Part of a small language model's weights.
Architecture: RMSNorm before each block, rotary positions, no biases in attention or MLP, untied embeddings.
Training: a variant of SOAP for these matrices, 382M tokens.
Each number is 50 + 12 x the weight over its row's rms, rounded and kept within 0 to 99. Layers, rows and columns count from 0. The size before them is the row's rms in percent of the matrix's.

# gate: layer 2 MLP gate, 768x384, rms 0.115, rows 30-53, columns 0-95
# up: layer 2 MLP up, 768x384, rms 0.114, rows 30-53, columns 0-95
# down: layer 2 MLP down (transposed), 768x384, rms 0.11, rows 30-53, columns 0-95
gate30 096:45 56 49 49 56 62 70 36 46 47 51 59 64 44 37 41 58 33 47 36 25 57 42 46 33 41 58 38 43 58 65 78 47 41 51 51 68 66 59 50 36 65 38 48 37 69 62 34 49 53 48 62 46 52 50 51 36 32 47 56 49 50 36 42 53 52 42 42 53 36 30 50 58 80 29 47 57 43 59 30 65 50 59 47 47 44 38 51 50 47 39 38 55 23 44 43
up30 099:38 47 36 42 35 46 80 58 55 73 53 77 46 43 33 45 38 40 43 48 72 52 43 68 64 44 47 54 47 40 60 57 39 44 46 66 55 80 67 45 56 44 61 72 40 46 56 53 64 51 39 74 35 62 60 51 44 53 54 33 47 64 54 45 45 48 60 68 41 50 60 45 71 52 45 80 59 49 60 46 52 44 37 39 28 51 46 66 48 66 55 47 61 56 48 62
down30 101:30 42 60 58 58 46 38 56 54 30 54 52 46 45 69 34 56 50 44 51 33 78 48 34 54 50 55 40 53 31 77 52 40 41 56 55 58 54 56 39 63 54 40 56 42 39 33 47 54 49 34 61 47 50 62 48 47 51 35 61 30 43 38 49 46 54 43 32 65 49 50 59 52 63 56 62 45 35 47 36 68 57 25 49 71 61 64 50 39 58 55 60 37 43 57 46
gate31 098:59 37 57 44 47 41 50 58 69 59 39 56 60 39 43 39 42 49 51 62 67 69 52 51 64 44 39 36 62 56 55 37 53 59 54 14 31 71 52 53 61 28 59 28 39 59 56 61 41 67 37 47 49 36 51 55 40 34 66 36 51 50 49 34 72 66 50 58 48 64 30 57 33 82 35 59 44 42 58 58 40 52 43 41 59 56 37 43 51 61 52 29 68 52 46 37
up31 097:38 46 36 63 61 41 37 45 43 47 54 52 39 43 51 60 75 55 48 72 72 32 67 36 60 40 58 40 34 28 46 49 60 50 65 51 63 44 56 55 55 41 32 62 29 79 51 31 59 52 50 71 33 48 57 32 52 56 44 45 43 66 33 56 50 60 57 42 62 32 43 61 75 49 42 54 64 47 52 66 52 52 42 56 50 53 61 46 31 67 49 43 59 37 60 55
down31 101:59 61 46 40 74 51 42 37 53 47 51 77 46 70 51 46 55 35 36 56 55 52 50 53 28 51 55 43 49 37 66 31 54 58 45 38 47 55 41 47 38 52 72 64 44 41 30 45 53 39 41 54 52 52 52 49 47 52 35 51 41 51 49 50 70 43 60 43 32 53 45 42 43 67 61 69 44 72 58 58 50 50 57 43 55 60 60 55 54 73 52 60 42 37 60 59
gate32 106:45 47 46 73 45 45 54 48 49 40 38 20 40 47 37 36 57 51 29 72 45 53 60 53 51 56 67 56 47 18 40 42 51 51 55 42 53 53 38 56 54 44 50 61 50 43 54 59 58 57 50 42 53 64 74 77 43 73 44 39 18 55 47 69 49 58 64 53 48 34 57 52 67 60 50 63 58 46 58 65 71 49 68 49 66 44 46 39 60 54 43 50 57 51 59 61
up32 099:67 44 32 49 62 60 70 55 52 57 46 59 34 51 49 61 24 63 44 44 54 63 55 67 51 41 50 47 50 44 45 56 43 21 57 60 55 61 42 48 66 31 52 59 66 89 51 54 38 51 27 61 57 40 35 30 33 29 46 82 43 41 42 45 56 42 82 56 54 58 41 44 50 47 79 50 53 45 55 37 38 30 48 50 63 47 62 66 37 51 38 39 32 39 36 55
down32 104:46 32 55 26 47 43 56 45 42 38 41 38 51 59 64 44 54 32 36 46 47 77 66 60 38 40 68 42 43 60 46 60 56 53 72 33 58 51 39 79 51 52 50 40 51 69 53 28 59 35 40 30 55 49 37 40 61 30 57 48 49 45 45 34 40 36 53 56 50 71 71 38 43 56 36 59 53 54 58 57 59 76 59 41 48 47 39 64 56 56 51 13 43 53 54 48
gate33 099:57 52 50 33 53 46 66 39 55 45 60 53 47 48 45 62 37 48 41 33 26 47 48 37 64 40 54 54 57 61 52 44 70 63 49 61 51 68 56 46 58 39 51 54 53 40 80 40 53 30 62 52 52 54 50 35 44 61 60 49 49 58 51 99 57 27 47 29 45 51 54 58 51 54 39 47 55 65 40 62 60 73 41 65 48 44 34 58 45 37 52 35 93 50 52 48
up33 105:68 43 40 69 62 58 54 26 55 63 66 64 26 42 47 62 61 55 39 55 58 53 44 31 44 42 28 44 50 37 56 33 48 48 33 38 49 54 42 37 52 67 39 51 66 46 71 74 53 68 46 39 51 47 57 57 47 42 63 50 45 48 57 48 56 35 40 71 35 65 55 64 36 70 50 61 41 68 60 28 53 67 46 67 48 37 38 56 39 49 45 46 51 45 40 44
down33 104:48 60 46 67 52 41 56 26 38 39 36 38 59 64 51 46 45 41 47 61 61 69 55 62 54 41 70 80 40 39 36 59 59 54 65 11 48 51 52 55 55 67 54 50 49 44 60 49 47 24 42 50 50 68 59 53 62 51 50 50 37 62 39 65 45 49 61 26 60 38 50 45 67 28 45 50 67 40 38 61 37 52 56 44 66 43 39 47 44 30 53 51 56 52 47 53
gate34 090:53 40 46 44 48 60 55 67 53 67 36 75 45 53 55 43 60 59 45 63 49 39 41 62 54 55 58 55 40 60 60 52 33 53 31 68 37 75 68 63 53 65 36 47 55 30 29 48 57 59 50 45 52 36 66 38 53 56 66 50 46 26 48 47 72 42 32 61 51 58 43 40 33 44 37 64 29 63 19 38 49 43 42 70 26 60 51 59 50 52 41 60 78 39 38 48
up34 094:57 57 40 60 61 38 44 70 47 62 45 48 67 43 68 45 40 35 57 57 29 44 38 48 62 55 58 65 35 40 55 72 40 64 57 39 37 48 47 74 45 33 65 25 59 48 71 55 92 42 27 41 35 52 37 49 38 65 65 41 37 50 71 41 43 30 65 43 43 40 49 31 47 48 60 53 62 66 61 57 66 35 54 47 42 35 59 25 49 51 52 40 33 42 71 55
down34 100:57 49 47 44 32 43 41 72 59 48 40 62 59 41 46 51 59 31 42 57 48 54 52 70 35 51 33 37 45 41 62 70 56 34 30 62 67 38 56 45 58 43 47 39 39 46 46 54 65 41 40 65 56 57 59 59 76 51 41 29 45 45 50 42 49 37 50 33 62 45 44 56 49 44 57 54 24 79 47 37 60 45 52 33 48 35 63 57 53 47 55 67 47 50 66 47
gate35 103:48 44 48 22 55 41 41 60 51 38 56 47 49 58 43 63 62 69 42 57 30 28 59 51 59 62 46 64 45 48 35 48 22 61 36 36 51 45 44 37 35 62 80 29 45 53 61 46 68 59 56 35 47 54 28 63 67 58 37 69 47 85 32 54 42 44 27 44 59 68 40 51 43 50 51 57 36 50 80 49 41 74 54 60 49 39 49 43 60 58 49 60 51 48 41 39
up35 106:48 42 46 40 76 65 42 61 66 72 58 48 54 36 42 51 59 65 62 50 35 35 51 37 54 55 51 50 54 50 46 52 56 48 64 36 57 39 53 64 42 55 66 31 53 44 37 46 84 42 59 53 50 54 35 47 48 60 52 55 46 75 36 63 68 58 62 41 45 48 28 61 45 41 45 65 56 40 53 42 34 68 38 68 46 49 47 39 59 71 54 47 47 40 47 57
down35 096:45 48 30 47 47 60 54 55 60 60 51 40 44 41 34 39 50 39 59 51 58 36 35 48 63 33 38 35 64 41 36 54 64 59 66 54 46 51 54 47 53 60 53 54 46 48 32 50 71 57 57 73 36 51 58 56 75 30 62 58 26 48 56 56 63 52 57 50 46 63 64 44 58 61 74 52 48 72 33 49 32 45 29 56 54 34 56 41 34 49 46 51 53 44 35 39
gate36 094:51 44 60 53 59 37 51 54 45 31 41 39 53 32 31 37 58 48 53 71 54 36 34 40 42 79 53 54 51 29 52 49 20 54 30 64 80 53 55 54 42 55 34 54 41 66 71 56 54 56 53 64 73 36 50 53 43 46 44 36 60 61 48 61 64 53 32 33 52 55 79 38 48 79 60 76 44 65 58 45 56 71 35 66 59 39 47 51 43 52 46 50 47 30 42 66
up36 095:32 44 45 55 46 42 65 54 50 60 57 59 82 61 39 31 42 59 48 58 45 40 43 54 79 46 55 66 67 40 56 45 38 65 57 36 49 54 21 45 52 46 42 37 47 48 29 55 57 33 64 38 26 35 31 58 53 63 56 45 66 65 60 23 57 66 63 44 36 42 51 42 43 73 52 54 38 46 38 40 52 74 60 46 55 62 08 62 38 63 35 51 59 51 51 41
down36 102:47 53 34 58 39 54 56 65 44 37 40 38 64 44 41 64 65 57 66 47 67 41 58 58 54 62 53 62 42 43 48 49 56 51 58 41 61 44 37 55 56 59 72 53 39 39 28 72 51 55 63 51 44 67 48 47 49 36 42 35 51 52 36 45 43 39 55 68 23 44 40 41 75 32 47 35 46 37 31 46 42 71 43 54 38 49 62 72 46 47 54 71 52 45 37 48
gate37 101:49 51 51 47 64 34 58 55 60 50 51 48 42 34 35 50 58 34 64 73 59 48 46 44 42 58 30 48 31 50 54 58 46 72 34 56 62 40 48 56 42 67 64 56 47 56 70 50 40 53 35 60 64 76 48 75 60 56 52 57 59 68 60 57 53 57 42 58 47 62 60 56 54 45 53 58 32 39 52 54 69 59 38 57 44 43 62 51 31 42 42 38 37 54 31 29
up37 102:33 49 55 38 69 68 50 62 49 52 53 59 33 46 26 34 52 38 69 45 47 34 51 33 64 42 53 56 52 31 34 46 57 45 37 65 55 59 44 45 33 16 45 70 45 44 48 53 49 44 56 33 46 52 43 35 35 40 51 48 56 45 38 41 50 33 36 46 55 70 44 50 64 31 64 51 39 45 59 43 75 28 67 64 65 50 27 60 36 46 51 54 68 55 45 44
down37 105:62 44 33 32 62 64 31 68 47 47 42 58 52 52 60 48 42 70 41 52 33 39 27 47 56 42 39 30 54 74 50 59 47 30 56 56 70 62 49 30 63 47 50 45 47 43 44 49 32 59 56 45 70 63 49 46 42 47 39 50 63 73 49 25 52 41 43 32 31 58 50 50 62 51 52 58 63 36 37 37 51 73 55 62 47 55 53 49 72 35 45 45 46 60 82 45
gate38 098:56 48 33 55 39 56 40 45 74 40 70 64 45 48 60 22 45 51 63 65 55 55 60 59 35 43 45 57 71 48 58 36 44 49 34 34 71 46 63 35 83 41 49 64 37 46 22 47 36 48 46 37 76 64 49 58 49 47 41 54 33 58 57 48 49 57 43 54 56 43 43 39 34 45 55 44 52 57 45 60 79 46 70 44 41 32 40 29 56 44 66 81 60 47 67 46
up38 094:56 45 44 44 44 36 61 53 37 51 58 54 53 48 41 45 52 71 66 73 48 64 44 63 40 61 45 54 77 50 53 70 48 47 29 49 44 57 60 52 64 35 46 56 46 37 31 68 46 53 55 33 49 46 59 69 41 62 55 61 40 64 66 44 34 43 41 69 37 42 40 56 52 48 40 43 56 49 83 68 64 58 44 48 58 42 39 56 54 27 80 53 49 63 66 66
down38 095:32 51 50 52 38 24 59 64 57 46 55 32 49 40 56 54 45 45 30 36 41 25 57 39 64 65 26 28 55 35 38 93 36 50 66 55 44 58 64 65 40 59 36 55 66 35 61 77 60 37 53 33 29 71 46 36 56 51 45 50 38 38 39 46 39 44 70 29 46 51 41 29 38 50 38 66 42 39 53 46 32 47 27 46 59 53 64 44 56 52 40 33 45 50 33 59
gate39 091:33 56 43 56 48 54 53 62 58 45 52 41 58 40 51 64 48 30 35 62 26 47 69 57 67 64 38 60 47 40 40 54 54 57 35 69 28 47 47 37 44 33 47 37 72 59 43 49 43 72 67 46 34 38 43 44 45 61 49 47 51 59 44 51 67 55 32 32 49 65 48 46 51 45 61 50 43 52 41 65 57 55 66 42 40 44 51 44 63 63 60 28 33 43 48 60
up39 090:40 59 51 37 47 49 39 70 63 43 39 56 53 58 46 23 67 36 47 51 50 37 32 63 37 61 52 35 34 54 50 56 49 68 41 56 63 51 73 49 34 52 37 51 30 48 64 58 43 35 52 65 37 64 55 55 59 48 48 42 52 39 57 50 64 67 38 46 59 76 46 55 66 36 30 47 46 33 54 48 24 54 55 37 46 58 48 58 29 44 55 66 70 48 66 42
down39 093:63 44 46 49 49 37 33 65 51 32 53 63 59 59 35 61 47 59 46 70 41 68 52 62 48 39 46 55 37 41 60 13 66 36 58 42 32 47 59 33 49 57 44 46 26 58 63 47 56 56 59 51 52 46 54 47 44 54 35 50 20 61 39 46 35 64 43 49 39 60 49 44 65 41 51 40 56 58 44 58 61 42 52 53 37 71 39 72 44 49 59 63 33 47 43 46
gate40 104:26 49 23 43 55 59 43 59 47 57 37 57 49 58 41 75 65 59 58 25 52 57 55 38 73 26 57 66 42 57 59 57 35 33 35 58 51 34 57 29 40 58 22 51 58 46 73 77 48 74 49 70 53 55 41 56 46 49 48 63 20 84 52 50 66 38 53 55 49 52 45 56 58 37 48 41 34 27 63 60 26 55 38 43 39 49 63 77 53 25 56 70 55 55 40 47
up40 100:69 50 43 53 46 43 54 70 45 61 50 74 47 49 70 37 55 47 38 61 34 62 48 59 61 51 40 37 48 55 33 36 60 46 55 63 43 43 43 61 53 53 45 53 45 55 55 58 68 44 81 79 51 54 63 53 69 60 50 41 30 47 58 59 60 28 61 45 24 57 56 33 67 49 49 55 46 47 62 65 63 63 46 62 25 52 57 50 37 51 49 08 60 37 36 65
down40 102:41 36 50 47 46 51 69 51 57 49 33 34 51 60 36 43 67 37 70 62 35 59 67 37 57 39 58 53 29 45 67 45 42 42 55 57 31 35 56 49 51 44 49 51 45 62 47 63 65 50 44 54 54 47 40 46 54 77 41 31 45 50 50 50 57 43 46 50 37 69 45 50 73 63 68 59 36 58 51 32 57 61 62 52 32 53 41 53 45 56 57 41 35 76 60 40
gate41 099:61 53 60 64 50 68 60 59 48 33 27 65 41 63 54 56 56 49 54 43 55 56 39 32 63 58 61 43 57 48 42 34 50 55 45 38 57 52 50 42 51 48 37 69 59 77 60 50 51 32 52 48 56 37 41 60 39 53 36 68 55 53 43 56 19 58 49 33 71 55 42 47 56 45 53 55 67 64 19 48 41 33 37 29 41 42 64 66 35 73 62 61 51 48 33 64
up41 103:45 53 68 34 44 40 70 39 54 48 46 61 67 38 29 57 50 61 51 55 32 72 51 48 65 48 32 60 48 52 45 67 54 73 14 42 63 67 53 40 61 41 30 37 49 36 36 58 74 49 66 36 51 45 46 50 54 47 42 41 65 38 74 28 42 60 49 47 38 52 46 56 29 39 39 46 36 38 65 51 57 38 57 33 39 43 47 49 45 52 65 44 39 70 30 78
down41 101:24 70 68 61 54 41 69 47 53 51 44 69 58 51 33 36 52 45 57 40 48 40 48 48 48 65 45 49 41 47 65 48 42 56 75 58 52 34 47 46 29 42 53 63 79 46 60 41 43 45 42 51 57 56 54 45 52 23 55 53 54 41 33 60 55 33 41 63 41 50 43 58 74 41 39 36 51 49 52 64 45 58 48 41 41 44 39 42 34 49 55 32 76 55 44 46
gate42 112:74 30 41 56 66 29 38 71 31 61 59 39 37 73 38 48 54 51 52 49 39 51 63 53 44 22 59 34 35 44 55 48 55 32 52 35 52 56 58 58 62 55 38 51 67 48 62 47 45 69 61 47 60 52 34 49 42 54 38 56 49 23 56 54 75 66 42 38 49 59 45 73 64 39 60 39 53 48 45 42 47 61 36 39 33 52 61 43 45 34 60 74 55 53 62 54
up42 115:26 49 35 54 54 45 69 63 63 40 51 45 66 40 44 43 47 27 59 30 60 56 49 55 50 69 32 69 34 57 33 47 52 70 68 58 40 64 84 68 61 33 52 46 40 56 55 45 44 21 60 61 44 59 33 57 29 29 32 55 35 56 69 56 42 49 30 66 27 34 57 39 40 36 43 46 48 43 46 53 46 55 40 76 68 39 66 70 33 45 76 59 40 52 66 28
down42 107:42 46 46 32 40 35 54 54 47 50 57 52 54 43 66 50 36 35 62 54 57 45 68 48 58 48 22 64 47 43 42 55 56 43 76 68 56 52 52 65 29 52 36 58 41 46 45 38 58 44 49 47 74 42 65 47 35 42 64 59 39 58 40 52 37 42 29 45 60 49 50 36 26 32 25 44 64 53 41 62 54 41 40 62 32 49 43 47 27 46 57 35 75 40 49 54
gate43 100:55 33 75 65 58 61 47 64 42 32 66 59 74 34 35 58 69 68 49 33 66 48 62 64 38 25 53 59 38 71 40 43 63 47 36 45 20 56 53 38 64 38 62 46 59 50 56 49 70 57 46 58 44 34 50 29 37 48 40 44 39 41 59 35 48 39 51 70 62 68 23 58 65 46 44 34 56 62 39 50 33 61 78 45 42 61 31 53 46 49 34 50 64 45 38 66
up43 104:37 38 49 62 53 63 56 71 44 65 56 56 42 49 46 47 39 49 25 62 54 59 71 77 45 57 55 59 47 72 41 41 53 44 61 63 61 43 38 49 44 34 44 50 63 58 52 52 55 54 69 44 49 47 35 43 27 46 39 45 41 30 47 66 54 77 65 48 60 33 32 28 45 52 65 47 41 46 57 41 57 63 49 36 37 50 48 64 52 49 32 45 73 61 40 39
down43 099:43 33 57 41 45 55 30 38 47 45 61 71 72 65 41 50 40 62 55 48 67 48 45 56 44 53 43 68 36 39 48 76 39 43 42 55 53 50 36 46 61 52 58 52 52 35 57 52 50 51 38 48 53 63 52 51 41 42 57 35 46 52 49 64 39 51 47 47 55 46 40 56 49 42 67 76 51 51 73 62 55 53 59 48 52 50 40 43 58 47 52 45 39 73 62 73
gate44 099:53 65 35 43 39 45 69 58 59 61 47 50 50 53 58 52 38 44 47 63 27 55 37 31 42 39 44 40 66 54 50 46 55 51 49 58 35 40 81 47 52 42 53 41 53 46 45 63 48 54 64 46 72 51 53 39 70 56 65 39 53 73 60 59 69 37 44 42 62 46 51 56 40 83 68 56 62 53 44 41 50 47 48 64 42 38 33 76 41 39 48 62 38 61 24 28
up44 100:65 48 63 42 64 38 51 29 54 59 38 41 60 51 55 38 29 36 60 50 64 47 62 60 60 52 33 62 45 55 64 57 45 49 60 34 46 47 42 54 54 38 51 43 59 38 47 73 52 73 43 32 73 38 56 46 66 52 47 41 57 37 55 67 56 66 41 73 51 56 47 41 44 55 56 44 58 39 54 40 49 56 36 47 58 49 57 42 28 48 60 55 52 65 34 67
down44 096:37 48 43 70 42 60 41 51 50 43 51 48 67 58 32 39 47 48 65 41 36 63 50 30 56 55 44 72 76 41 57 74 67 55 67 56 48 45 62 65 57 27 62 59 48 61 64 48 75 42 63 61 62 61 46 47 53 46 71 43 70 45 37 58 32 28 55 66 69 56 49 55 45 51 42 57 40 43 43 45 47 52 64 40 41 63 43 61 43 51 70 46 56 71 53 51
gate45 095:42 48 48 55 63 62 63 29 54 67 46 42 46 54 42 30 44 45 47 50 42 68 46 52 34 57 45 50 58 48 47 69 35 56 49 42 55 40 50 44 21 45 59 38 64 27 50 70 41 57 61 43 71 29 42 61 27 45 46 20 52 61 62 82 52 46 53 55 58 43 38 42 49 53 35 58 28 48 59 77 38 50 48 37 35 33 31 46 62 62 57 54 69 75 55 60
up45 099:59 50 69 45 62 30 56 52 51 39 85 38 38 57 44 48 45 53 53 51 43 53 41 54 39 55 62 61 60 45 51 48 59 59 51 52 52 57 53 44 37 48 51 32 75 35 54 52 70 55 57 46 57 61 41 45 56 61 47 26 44 63 60 44 61 42 56 64 57 44 56 52 57 53 61 69 45 70 66 42 49 61 28 53 47 39 60 47 64 28 42 64 49 45 52 31
down45 107:42 67 66 42 41 51 37 46 47 51 38 84 42 34 48 45 26 55 46 70 60 59 78 43 38 69 77 57 53 46 64 39 41 60 57 24 45 40 44 58 49 50 39 52 41 45 29 38 42 41 41 59 59 70 38 46 46 33 64 35 62 55 35 37 77 57 36 56 37 42 53 42 59 65 58 49 81 49 40 54 48 56 29 35 41 50 41 60 47 63 46 45 60 57 44 64
gate46 102:66 78 48 57 68 46 52 35 45 55 50 38 74 62 31 56 60 57 27 50 48 38 52 46 27 21 52 45 65 32 53 55 43 68 66 54 46 65 30 56 40 61 61 52 51 63 57 48 59 62 57 43 71 39 48 35 68 45 65 31 43 61 34 34 52 67 43 51 48 49 50 50 31 57 59 62 65 66 54 55 63 59 48 42 48 73 56 50 32 44 87 70 58 58 53 16
up46 104:40 55 54 49 47 58 62 71 61 36 67 52 39 57 49 49 32 42 59 67 60 60 56 49 62 41 47 52 52 69 29 42 79 61 35 52 43 24 48 41 57 48 42 60 59 36 42 44 43 33 58 28 35 46 47 27 58 50 53 49 66 42 44 62 50 72 45 55 47 64 65 66 74 48 58 30 38 39 52 51 35 46 56 61 54 52 53 51 46 43 39 45 41 26 35 52
down46 099:52 57 39 32 55 43 47 39 48 47 35 52 45 40 36 39 50 38 36 38 42 40 56 54 64 31 33 69 69 27 41 40 70 71 65 39 60 47 61 55 55 47 79 27 57 68 50 45 25 62 45 52 47 75 27 52 49 47 59 48 32 55 36 39 38 39 62 64 70 57 57 47 46 29 40 43 36 61 46 43 55 46 63 37 55 57 29 56 57 63 62 50 45 67 36 59
gate47 092:46 61 31 39 46 46 03 64 51 64 44 64 74 51 49 41 49 54 36 68 43 51 57 44 58 57 54 70 49 65 53 53 62 41 51 65 61 52 53 56 69 53 47 58 43 48 40 42 38 40 26 48 41 45 53 42 43 41 72 61 50 43 64 29 46 69 59 44 51 54 56 55 47 71 56 44 73 54 43 67 44 53 44 66 58 62 36 49 45 69 58 40 59 65 57 48
up47 105:50 32 64 23 41 51 65 64 55 46 52 44 39 35 41 49 62 52 39 18 45 53 42 49 59 53 62 60 65 72 58 24 49 48 27 48 43 57 47 68 61 37 53 33 44 60 45 34 49 24 43 46 32 34 67 44 34 35 51 76 58 52 47 49 44 51 55 40 67 57 58 53 59 47 50 51 48 53 62 46 63 63 48 42 59 38 40 61 45 44 55 50 58 59 36 65
down47 105:48 53 53 59 66 39 40 24 34 44 64 70 53 62 63 67 60 48 55 52 35 68 50 57 44 47 47 47 40 55 31 51 54 43 43 58 46 70 63 73 46 37 55 24 56 58 42 45 40 50 51 50 56 39 58 62 53 56 66 48 52 53 32 55 55 72 52 68 41 32 47 48 32 49 72 63 51 50 54 53 44 50 60 68 66 50 48 39 65 40 33 49 42 68 53 59
gate48 107:19 45 56 68 44 56 40 61 62 31 41 55 44 41 42 42 60 61 51 45 26 51 50 57 56 43 46 61 25 42 41 49 35 49 26 85 71 42 43 46 42 54 64 51 48 49 46 57 30 60 40 38 43 49 52 40 61 31 44 46 38 35 60 41 38 49 53 21 47 39 46 48 46 50 42 68 66 51 46 46 68 29 40 74 38 60 40 47 44 31 60 65 37 42 45 50
up48 100:20 74 39 42 36 31 60 66 38 70 23 36 60 38 59 44 59 52 27 44 54 47 37 56 27 46 49 46 42 61 42 48 65 70 71 48 29 39 61 36 31 51 64 62 38 69 66 39 34 49 60 40 40 51 69 41 51 52 54 49 55 64 53 69 46 54 49 54 55 16 55 55 60 52 70 61 32 70 45 63 40 52 69 44 45 32 46 37 31 40 51 41 56 53 56 50
down48 100:67 35 59 60 59 41 58 51 76 49 63 79 55 37 54 51 55 54 70 72 51 63 36 24 39 54 55 39 48 28 41 53 52 42 60 61 69 42 43 64 24 39 50 40 38 39 54 38 45 58 57 31 61 38 30 41 61 50 58 32 72 55 58 52 62 59 53 31 58 56 53 60 50 32 67 57 54 60 52 56 67 61 43 30 54 41 59 54 48 43 59 42 51 67 54 46
gate49 100:58 36 57 54 46 47 33 48 48 48 44 24 44 51 63 66 60 24 62 43 53 40 59 39 64 66 61 41 55 73 39 62 64 44 30 38 37 31 52 73 45 52 46 42 52 42 19 48 55 45 19 62 38 37 48 82 50 46 34 56 40 60 45 66 43 57 53 52 49 55 46 52 45 29 55 34 70 53 48 54 48 77 52 51 42 76 58 67 27 46 41 64 54 50 52 49
up49 097:43 50 54 47 40 37 35 53 57 44 37 50 61 65 49 41 62 76 61 50 63 50 35 44 58 79 69 55 62 48 46 54 62 44 25 40 66 43 37 45 48 55 73 58 68 88 45 46 41 24 54 51 55 47 26 53 36 41 58 47 54 57 54 52 72 45 56 24 45 66 41 31 47 25 53 59 53 36 42 67 83 55 62 51 54 58 43 60 44 57 39 53 31 51 48 52
down49 102:33 27 45 63 47 53 51 56 55 28 64 70 77 49 69 61 63 51 70 40 58 38 62 66 54 52 27 37 63 49 38 55 49 52 53 45 46 42 56 66 36 48 62 37 46 63 44 79 57 33 48 49 45 51 40 48 25 49 56 62 47 42 44 58 26 34 68 29 32 48 57 51 47 36 33 78 57 40 37 62 53 43 58 43 41 61 57 63 48 53 51 65 65 63 64 40
gate50 108:61 63 63 70 54 34 28 28 54 43 42 28 66 58 47 80 71 44 45 68 56 41 41 49 61 44 51 39 34 54 39 47 47 43 42 71 59 69 42 58 53 36 31 63 44 62 41 52 47 52 35 57 51 73 40 64 67 53 24 43 33 64 47 65 35 45 58 42 44 51 36 47 45 58 45 59 62 61 50 48 49 48 51 53 68 49 29 46 36 51 60 44 51 48 38 44
up50 109:48 58 41 49 37 60 67 57 36 42 70 66 41 62 40 55 51 32 42 52 61 52 47 33 61 55 73 57 53 65 52 36 59 63 50 50 36 42 45 45 43 51 19 42 69 56 52 30 55 59 52 52 62 59 41 72 57 45 40 46 40 38 34 35 33 58 36 39 30 37 56 53 55 51 50 70 52 48 52 38 54 28 53 62 43 54 60 57 76 34 61 42 41 49 73 25
down50 108:64 58 53 50 51 44 47 33 40 54 59 60 40 58 52 33 46 86 55 40 34 75 36 43 57 54 68 55 40 61 60 61 56 22 61 42 63 53 46 45 59 52 56 53 53 34 74 41 39 62 22 63 48 56 57 47 47 61 48 70 45 42 60 56 49 40 58 45 61 37 42 55 49 51 61 45 41 48 44 53 47 48 46 45 41 36 54 42 65 50 30 84 55 59 39 35
gate51 100:32 62 61 59 36 59 57 51 38 47 40 66 39 44 52 55 36 59 53 69 35 29 77 60 62 54 52 63 42 45 55 49 38 68 63 60 76 62 35 49 23 33 49 53 53 41 46 60 61 42 59 42 48 42 52 50 34 50 57 58 37 51 48 53 60 56 49 52 59 43 37 26 37 33 35 64 48 32 50 52 49 49 74 53 50 29 50 56 70 29 53 62 49 57 45 71
up51 101:44 50 41 63 48 52 66 80 51 55 45 32 63 43 46 50 58 54 57 39 47 48 51 27 46 16 38 54 42 71 68 32 56 59 69 39 30 39 39 26 58 38 46 61 26 59 36 38 36 43 42 50 46 60 38 27 56 50 45 52 51 52 51 27 29 71 65 43 61 15 42 64 50 41 44 29 24 52 40 62 22 38 33 26 55 59 58 42 55 69 44 72 38 34 34 54
down51 098:35 43 53 49 31 59 53 40 48 57 34 67 65 44 45 41 70 57 53 61 43 34 49 60 70 67 55 52 56 52 51 48 51 88 71 43 44 30 52 59 33 62 69 55 46 45 66 39 55 45 69 53 44 78 65 51 40 53 28 36 43 78 56 62 41 41 41 58 65 55 57 51 57 44 34 63 32 36 78 61 39 51 40 32 47 48 49 51 69 76 59 52 50 52 59 44
gate52 104:56 58 54 72 55 58 31 50 37 56 44 30 57 57 36 39 51 71 28 47 53 32 28 65 69 44 30 51 56 53 51 39 46 43 52 65 40 39 59 36 62 64 37 30 54 55 54 52 51 45 38 49 67 54 57 43 38 48 49 52 49 39 40 70 47 55 33 54 57 58 29 49 56 38 37 43 46 46 55 58 47 42 30 42 48 68 29 37 47 51 32 63 54 68 55 45
up52 097:62 75 55 50 43 42 46 60 61 40 50 30 48 63 82 44 46 43 46 62 56 54 38 48 52 52 63 42 53 56 29 40 52 37 54 39 66 41 50 72 47 77 71 38 50 45 51 48 40 59 44 22 59 59 42 66 53 38 40 54 61 54 54 54 46 47 56 34 49 61 38 55 50 44 50 44 29 46 52 75 29 45 50 60 64 42 49 41 58 58 65 49 54 64 54 37
down52 104:45 60 46 53 31 54 53 54 51 50 60 65 45 77 50 44 41 41 62 69 67 58 27 36 58 42 61 54 65 64 41 61 31 41 43 48 42 41 39 44 45 36 60 56 27 63 61 11 61 34 44 72 64 49 46 37 50 46 44 57 32 49 60 50 39 53 71 61 34 62 45 54 53 25 46 68 47 56 40 32 38 52 48 47 56 54 48 57 62 31 47 44 44 51 51 54
gate53 098:61 63 70 47 36 44 48 34 51 35 35 47 42 50 50 65 69 63 42 74 54 78 32 62 22 52 63 60 57 27 52 52 37 45 58 46 33 55 42 53 30 36 58 63 39 57 46 64 59 29 51 22 51 45 78 24 30 40 56 41 39 34 47 52 43 45 37 64 39 38 46 69 34 73 34 62 52 57 45 52 49 71 54 33 80 38 51 65 64 51 52 70 44 40 35 51
up53 099:33 56 27 51 59 50 55 53 37 59 50 55 62 56 42 53 48 42 47 51 34 48 41 48 61 73 51 51 37 49 37 45 59 47 60 55 49 50 46 47 66 43 39 65 75 42 43 51 40 65 62 85 20 51 44 56 51 74 47 69 46 49 42 53 58 35 69 48 51 55 38 68 67 28 55 62 48 34 71 60 56 52 49 64 63 37 47 43 56 49 51 56 56 41 62 54
down53 100:41 53 56 43 50 46 46 64 38 60 74 29 54 39 56 74 40 56 52 58 50 60 60 42 44 73 57 34 58 40 34 56 56 45 21 29 44 48 28 58 30 29 41 52 65 59 58 24 40 52 45 47 51 46 56 51 68 53 64 53 55 40 53 46 68 56 46 63 47 41 50 57 61 41 44 54 39 56 43 44 38 28 34 56 28 50 52 24 53 49 45 49 59 43 51 38